config = dict(
    n_layer=8,
    n_kv_head=3,
    norm_place='pre',
    rope_base=10000.0,
    qk_norm=True,
    bias='none',
    extras=['some layers without attention', 'local attention windows', 'gated attention', 'value embeddings', 'hashed n-gram embeddings', 'an embedding shortcut', 'skips across layers', 'capped logits'],
    init='normal',
    init_std_qkv=0.0413,
    init_std_down=0.0,
    lr=0.00223,
    weight_decay=0.0,
    dataset='wikipedia_en',
)
Each number is 128 + 32 x the weight over the matrix's rms, rounded and kept within 0 to 255. Layers, rows and columns count from 0.

# layer 3 MLP down (transposed), 256x96, rms 0.192, rows 237-255, columns 0-95
[[121 188 128 149 187 158 151 171  98 166 142 177 146 124 128 125 130 141 147  84 112 122 181 141 174  93 103 115 168 127 135 134 167 112 147 113 110 134 146 139 171 126 139 128  62 126 152 103 123  88 101  29 156 105 111 179  72 166 167  75 125 145 219 109  87 166  79  88 138 134 186  93 128 182 151 102 150 105  65 105  42  90  42 109 134 126 134 162  77  72 185 116 149  51 103 187]
 [159 126 102 146 119  96 118 106 127 125 104 123 123 137 139 174 129  88 191 122 112 101 183 150 145  89  93 161 124 116 108 124 211 164 102  62 101 228 126  96 204 154  64 170  87 102 170 108 150  83 154 137  99 156  55 186 161 143 140  52 101 139 124 123  86 168 108 198 107  73 135 100 160 108 148  85 140 113 136 140 165 116 123 122 145 185 144 131 154 130  79  63 174 116  88 110]
 [139 172 195 128 101 101 123  78 136 107  89 135 178 148 124 142  97 103  95 149 144 127  90 142 104 113 186 127 175 133 179 144 158 123 120 123 117 101 136 170  95 116  66  97  49 178 138 185 126 146 129 115  77 179 119 152 166 162 117 151 103 100 174 150 145 142 118 143 106  99  58  89 122  94  96 145  95 129 147 185 101 143 144 114 195  79 148 136  81 142 173 138 157 122  46  88]
 [160  90 159 168 158 110 130 155  85 142 126  87 101  76 117  92 102 113 160 120 146 101 178 121 103 144  58 146 113 134 156  99 119 155 156 183 104 137 126  69 127 126 118 159 141 127 155 175 160 110  82 207  86 168  82 197 140  68 107  81 132 201  96 151  85 121 168 135 162 124  73  85 134 149 169 133  65 175  87 116 103 108  91  52 166 111 158 168 218 172 108 146 130  95 116 152]
 [122 114  89 136 135 110 140 153 153 122 103 142 132 181 143 151 144  96 117 151  93 147 121 104 186 102 111 198 106  93 112 126 185  77  86 173 184 148  84 172 166 142 122 136 195 160  85  79  54 160 163 160 127 112 143 131  98 136 192 124 100  94 129 150 120 144 143 137 154 136 116 111 144 136 100 146 126  91  87  59  79 122  83  81  93 124 136 170 174 121  97 116 129  70 133 144]
 [152 108 139 138  91  94 145  75 150 124 133 161 160 166 180 147 107 218  94 115 123 158 186 185 243  95  69 116 123 166 113 125 156  71 186 130 142 115 124 135 140  56 164 137 119  81  89 125 128 136 145 134 104 161 100  95  80  83 163 127 146 113 108 121 129 138 117 129 150 193 141 158 135  75 194 128 178 118 105  90  71 131 135  87 103 104 104 172 148  96 143 128  58  80 140  87]
 [139 116  81 149 134 154 120 123 144 116 136 116 117 108  99 162 129 148 141 199 140 155 151 131 142 136 118 146  99  78  98 177 174 164 129 113 109  75 134 121  99 175 140  94 138  60 132  71 100  64 134 138 164 112 209 112  73  38 152 117 136 117  85 120 106 166  56 126 104 156 174 151  84  72 127 153 143 144 101  91 213 157 141  77 124 153 132 112 136 131 101 218 148 141 154 164]
 [ 96 182 126 149 134 137 161  88 114  71 127 141 153 149 184 143 151 117 148 160  95  47 159  70 108 109  92 172 177 177 141 103 113 175 197 132 171 136  51 134  79 114 113 151 134  81 104 153 144 155 101 169 122  91 113 126  73  89 151 110 114 144 162 123 102 134  94  71 249  74  73 124 114 132  90 120 108 144  77 163 101 109 130 147 153  82 188 121 213 181  83  69 137  97 145 179]
 [ 70  86 174 119  83  68 131  82 155 138  95 121 116 158 124 117 106 132 154 145 122 131  47  80 137 123  81 169 150 139 101 152 185 137 116 148  93 136 126 136 160 143 159 153  74  71 214 172 206 102 160 185 119 120  89 167  77 118  95 107 181 139 142 162 154 109 125 110 156  96 167 136  73  49 113  93 147 147 138 174 180 161 105 113 114 138 115  96 105 141 173  83 149 185 158 122]
 [141 156  89 127 116 102 148  79  72 136 140 136 116 101 149 125 141 109 117 131 117 144 140 130 121 120 139 123 142 129 115 136 113 150 117 129 128 128  86  84 162 133 154 105 163 155 123 122 101 156 154 130 170 110 164 129 206 125 140  93 118  89 121  86  93 167 111 145 214 122 155 119 194 187 105  90  76 167 119 117  95 222 147 119  93 115 155 221 111 109 101  74 138 112  99  91]
 [157 214 162 120  89 125 103 134  87  83 100 161 115 121  78 107 135 132 138 139 127 121 105 136 201 130 175  80 199 145 119  76 145 147  98 171 118 150 190  94 157 101 141  87  49 120  94 112 158 160 122 116  83 143 193 189  88 199  99 144  96 125 110 140 135 109 110 105 100 117  89 109 125 129 137 147 164 106  87 141  92 132 170  82 201 117 144 165 110  77 147 149 134  86 144 115]
 [ 95 125 145 123 173 101 145 118 129 160 151 180 204 157 150 138 105 136 148 142 150 120 101  42  96  90  80 127 185 136 125 152 153 113 107 100 150 147 153  94 150 115 137 143 162 127 154 101 114  83  85  76 107 113 137 119 120 136 117 138 122 103 114 130 157 147 180 117 105  81 150 153  80 145 162 133 138 124 145 148 124 135 131 155 141 136  82 134 128 114  61  89 121 134 142 164]
 [ 60 121  75 131 179 135 137 124 152 118  98 138 137 116 157 145 163  98 182 130 112  96 157 112 164 115 157 121 108 217 155 132 113 100  70  71  78 162  90 101 131 126 139 136 217 151 152 139 166 151 108 139 131 119  96 119 164 102 163  86 116 135 158  99  41 133 160 112 146 163  98 145 118 160 156 123  95 171  85 107 128 100 143 158  96  75 146 150 146 105 113 132 118 135 156 154]
 [ 78 143  84 178  98  72 161 162 132  98  97 169 127 144 126 144  99 129 191 131  99 135 132 150 157 100 149 129 156  77  94 124 163 110  76  96 142 154 131 103 141 140 175 158 116 137 113 131 135 149 110  86 113 142 124 167 137 144 119 130 147 150 152  98  99 194 146 100 120 120 129 186 155  79 148 104 120 142 120 119  74 105 127 138 182 127 110 143 101  86 131 121 151  80 187 109]
 [ 84 133  63 173 150 110 101 138  68 105 100 164 144 135 164 134 100 133 152 110 115 151 144 110 109 106 135 117 159 144 153 111 161 119 144 117 106 144 130 135 172 170 125 145 148 111 120 114 135 142 130 102 139 140  72 157 190  96  94 122 116  94 124 133 109 132 193 157 171  98 150  99 106 136 149 109 112 138 188 156  69 105 142  75 150  98 194  87 143 114 115  97 124 135 129  98]
 [185 133  84  99  50 100  73  95 155 132 102 166 106 155 118  94 102 136 103 109 123 182 113 174 115  70  93 109 174 133 138  84 114  92 122 163 100 143 154 168 174 143 166 104 136 168 169 218 179 166  59 182 132 105  41  99 108 133  89 160 155 119  96 134 179 133 124  81 187  86 107 182 143  68  77 159 125 126 108  98 131 158 192 131 124  78  90 165 214 102 125 104 172 207 129 106]
 [147 168 151 143 105 132 162 146  79  90 118 183 122 187 136 114  99  93 137 140 119 135 142 148 148 162 136 152 125  63 144 111 133 126 131 108 126  85 136 104 148 130  88 190 106  85 154 130 104 131 113 116 110 199  79 196 141 136 120 149 136 105 150  97 123 126  99 186 105 131 139  70  87 168 102 115 101 148 159 160  72  95 151 160 121 110 145 137 157 104 120  96 148 159  67  97]
 [ 75  91 101  98  84 100 103  88 109 156 138 117  50 144 193 152 157 105 157 100 165 165 147 100 156 149 137  84 165 115  80  87 149 111 106 154 141 149 152 105 143 111 148 120 144  88 132 112 167 195 172 108 167 126 108 171  88 111 142 119  81  75 112 140 165 121 105 108 153 123  92 190 124 147  87  78 141 100 162 191 161 102 139 193 123 173  97 117 188  94 112 122 154 128 168 160]
 [133 109 124 171 104 140 117 108 155 115 114 185  82 146 107 179 134  69 134 118 153 171  91  93 137 143 110 133 159  67 117 123 137  79 116  69 190 191  88 107 159  73 100 142 147 103 133 163 187 141 160 137 136 136  70 164 159  94 129 122 162  43 118  94 135 173 166 163 158 101 142 134  89 156 142 101  93 157 134 152 117 161 139 125 100 114 142 154 128 144  85 124 140 119 106 134]]
# layer 3 MLP up, 256x96, rms 0.213, rows 238-255, columns 0-95
[[116  99 192 109 147 121  95 139 166 143 154 130 122 120 100 109 168 188  63 134 164  80  36 140 111 167 176 194 124 104 143 124  66 190 124 119 179 127 150 104 131  90  95 126 147  71 121 131 100 112  91 116 164 105 128 117 160 106 125 136 156 137 125 128 130 101  66 113 106 139  97 173 150  81 168 138 120 142 137  67 175 107 144 196 128 116  99 164 135 107 207 172  61  77  53 138]
 [124  87 117 151 160  48 152 132 131 176 143 153 133 100 135 130 164 176 129 134 178  93 131 140 177 125  64 156  65 110  98 106  98  86 175 125 113 104 149  84 194 155  98 202 111  89 126  99 100 137 199 125 137  88 141 108  63 121  92  86 122 139 159 124  56 129  51 179  90 118 140  76 148 145 158 124 115 201 121 172 152 157 169 157 190 118 162 135 154 169 120 135 112  96  99  87]
 [172 143 171 187 136 174 112 127  58 166 115  52 179 139 112 166 111 104 103 119 143 120 119 107  75 166  68 123  76  99  99  87  66 166 178 103  88 174 121 193 145  95 109 152 175 164 122 136 168  88  93 162 140 138 165 126 150  23  46  87 199 238  94 155 134 162 141  82 121 155  78 134 154  98 146 172 123 123 134 134 146 114 116 131 165 116  86 154 150  97  70 114 127 121 146 168]
 [180 139 128  54 131 144 131 138 156 149 102 131 166 114 104 147 147  98  78 118 102 138 125 101  88 181 129 155 128 110  77  83 113  90 106 144 198 104 127 163 118 180 143 155 131  75 114  97  94  85 143 133  73 135 147 148 103  66 164 110 116 128 153 116 162 168 144 151 132 138  87 117 152 148  93 129 121 149 154 183 145 153  70 185 148 133 134 150  86  77 100 132 100 126 187 160]
 [133  81  68 151  84 139  73 110 122 189 120 151  84 106  98 145 172  72 144 207 140  87  76 111 105 142 118 157 109  49 125 106 166 125 115 114 106 157 103 108 163 128 136  97 135 160 118 142  74  96 123 121 154 125 111 148 172  64 168 133 121 199 180 158 147 158 115 167 131 140 116 124 179 114  40 182 107 135 171 162 128 140 151 126 104  91 154 104  96 124 205 177 171  89 165 103]
 [ 74  67 151 167  90  68 145 144 158 170 137 134 124 153 129 138 129  34 132 159 111  56 109 124  92 136 122 178  70 144 154 126 152 146 125 109 194 175  98 107 117  74 157 140 141 138 180 147 174  93 127 101  79  93  60  83 132 159 184 147 119 170 115 119 154 149 133 207 115 173  98 106 186 104  86 128 113 166 137 134 173 172  81 142  87 134 135  96 110 125 104 126 157  66 125 109]
 [ 97 125  81  14  75 150 112 127 114  91 129 107 141  85 114 128 137 132 115 197 150  62 152 110  84 138 117 140  81 146 120 147 153 164 120 149 185 130  88  92 116 131  69 111 182 116 138 158 171 106 150 174 116  82 123  52 120 129 124 127 135 183 146 194 161 177 121  96 117 143 142 139 131 147  86 149  75  84 180 228 142 134 135 172  83  81 116 150  59 151  94  85 142  85 185 211]
 [173  91  79 102 113 107 134  90  92 187 136 141  71 102 135 133 153 107 153 131 123 162  90  99 111 179 161  94 131  90  68 118 106 120 147 129 149 176 179 105  92 159 114 110  93  89 171 147 207 141 165 138 152 138 105  95  83 135 105 156  99 235 142 132 113 100 126 161 121 139 119 161  98 130  36 100 109 110 116  71 161 169 107 172 151 133 147  61 150 106 128 152 141 126 168  92]
 [153  95 121 110  46 175 167 147 183 159 128 158 110 121  52 142 180 112 155 107  95 129 122 127 115 107 175 117  89 119  88 126 148 131 136 164 170 117 107 101 117 119 122  57 137 128 122 150 142 117 198 113 117 181  96 108 106 108 110 166 141 114  85 125 181 121 134 150  90 194 113  99 191 150 169 145 156 157  98 140 137 125 112  74 121 180  99 118  84 153 146 115  93 117  95  97]
 [135 109  78 166 125  79 170 143 153 189 168 121 152 110 138 157 140 118 168 127 133  76 165 131 130 190 135 171  91  56  27 119 104 117 132 144  78  96 119 124 102 162 104 139 172 144 161 136 115 120 132 100 157 121 137  48 111 148 105 108  86  97 151  86  93 115 120 133 110 164 159 150 197 158 114 113 145 219 121 171 131 162 153 172 135 159  64  71  72 103  84  87 133 140 125  75]
 [162  91 132 123 115 205 140 128 128 124 128 126 159  73 132 125 121  66  63 114 144 136 105 131  91 140  95 154 143 140  63 133 129  94 117  85 148 112 112 124 157  67 124  98 157 155 144 148 162 148 157 132  92 168  86  76 127  97 131 155 108 135 151 105 175 143 151 117  77 108 162 160 122 155 197 108 167 120 186 146 150 133 158 162 119 108 104 159 174 143 119  91 145  87 163 127]
 [156 170 154 175 135 176 122 123 119 121 118  82 155  95 128 197 146 161 142 137 139 132 129  99 136  99  69 173  96  99 159 108  53 110 140 109 105  72 118 132 160 143 145 138 117 142 163 183 123 179 128 115 138 106 142  56 162 127  89 159  81 136 166 104  84 152 136 150 140 126 124 166 135 113 112 103  97 188 168 141 132 138  35 144 174  85 153 143 130 103 181  98 123 109 129 101]
 [126 150 126 152  93 191 172 156 130 115 117 173 145 123  95  84 172 108 110 132  93 108  96 142  87 184 135  96 165  86 131 118 124 152 100 157 124  72  87 139 160 183 167 156 109 120 170 108 175 139 118  91 131 129  60 127 156 128 189 130 125 136 156 152  95 147 105 196  64 163 139 110 118  75 103 113 126 156 167 111 134 137 140 117 164 139 165 150 126 116 140  91 132 110  96 127]
 [183 104 127 164 123 106 120 102 161 140 124 142 162 116 125 126  56 111  58 156 106  92  86 152 103  75 113 117 119 126  86 147 100 144 152 111 171 141 131 132 141 189 172 120 113 161 120 135  99 136 111 130 122 105 170 152 180 101 117 125  96 117 126 150 111 130 136 134 152 145 154 118 137 143  96 141 110 140 144 110 131 126 139 118 152 131 174 117  89  96 109 160 114  97 136 108]
 [145  66 102 189 156 162 128 169 128 214 112  64 148  99  88 168  72  62 109 155 150 114 103 154 209 150  64 169 137 129  63 109 120 140 134 184 110 184 112  92 152 124  92  83 114 171 192 166  63  88 132 167 119 187 123  83  80  87 158 142  91  96 181 135 112  85 118 175  85 221  92 127 146 155 135 123  72  88  88 154 139 160 123 177 159 118  80  83 112 112 134 184 145 110 133 153]
 [139 152 109 132 151 175 121 120 150  80 166 120 152 144 112  88 144 135 101 124 162 121  76  80 165 170 140 128 101 119 119  72 100 193 145 136  86 110 112 158  60 145 107 124  84 150  77 131  93 126 125 117 180 151 134 117 126 111 155 154  95 119 141 173 144 129 114 168  70 215 129 151 142  71  70 169 171  96 126 153 135 138 145 142 160 122 102 117 142 138 119 117 158 148  94 161]
 [159 115 113 113  91  90  98 128 142 198 141 115 111 170 124  94 199 135  58 130 112 117 134 146 106 139 165 174  91 129 100  69 124 127 138  94 112 196 144 144 102 156 114  90 164 133 126 215 128 134  85 145 144 114  65 161 181  70 134 152 127 122 118 116 183 170 176 187 161 126 123 163 100 154 109 133  89  60 181 110 138 138  83  70  91 187 156 117  97  72 121 183 106 103 146  98]
 [106 130 108 122  89 116 122 111 136 153 159  93 197 144 141 120 169 131 144 130 100 114 103 129  98 166 140 120 121 133 156  27  87 136  94 147 168 150 124 113 116  98  97  85 141 144  97 167 173 146 145 101  84 157 107 151 147 144 134 132 105 122 141 147 158 208 119 150 121 179 157 146 103 124 165 160 149 114 115 159 134 110 134  95  90 189 135  95  92 140 209  49 124 105 122 130]]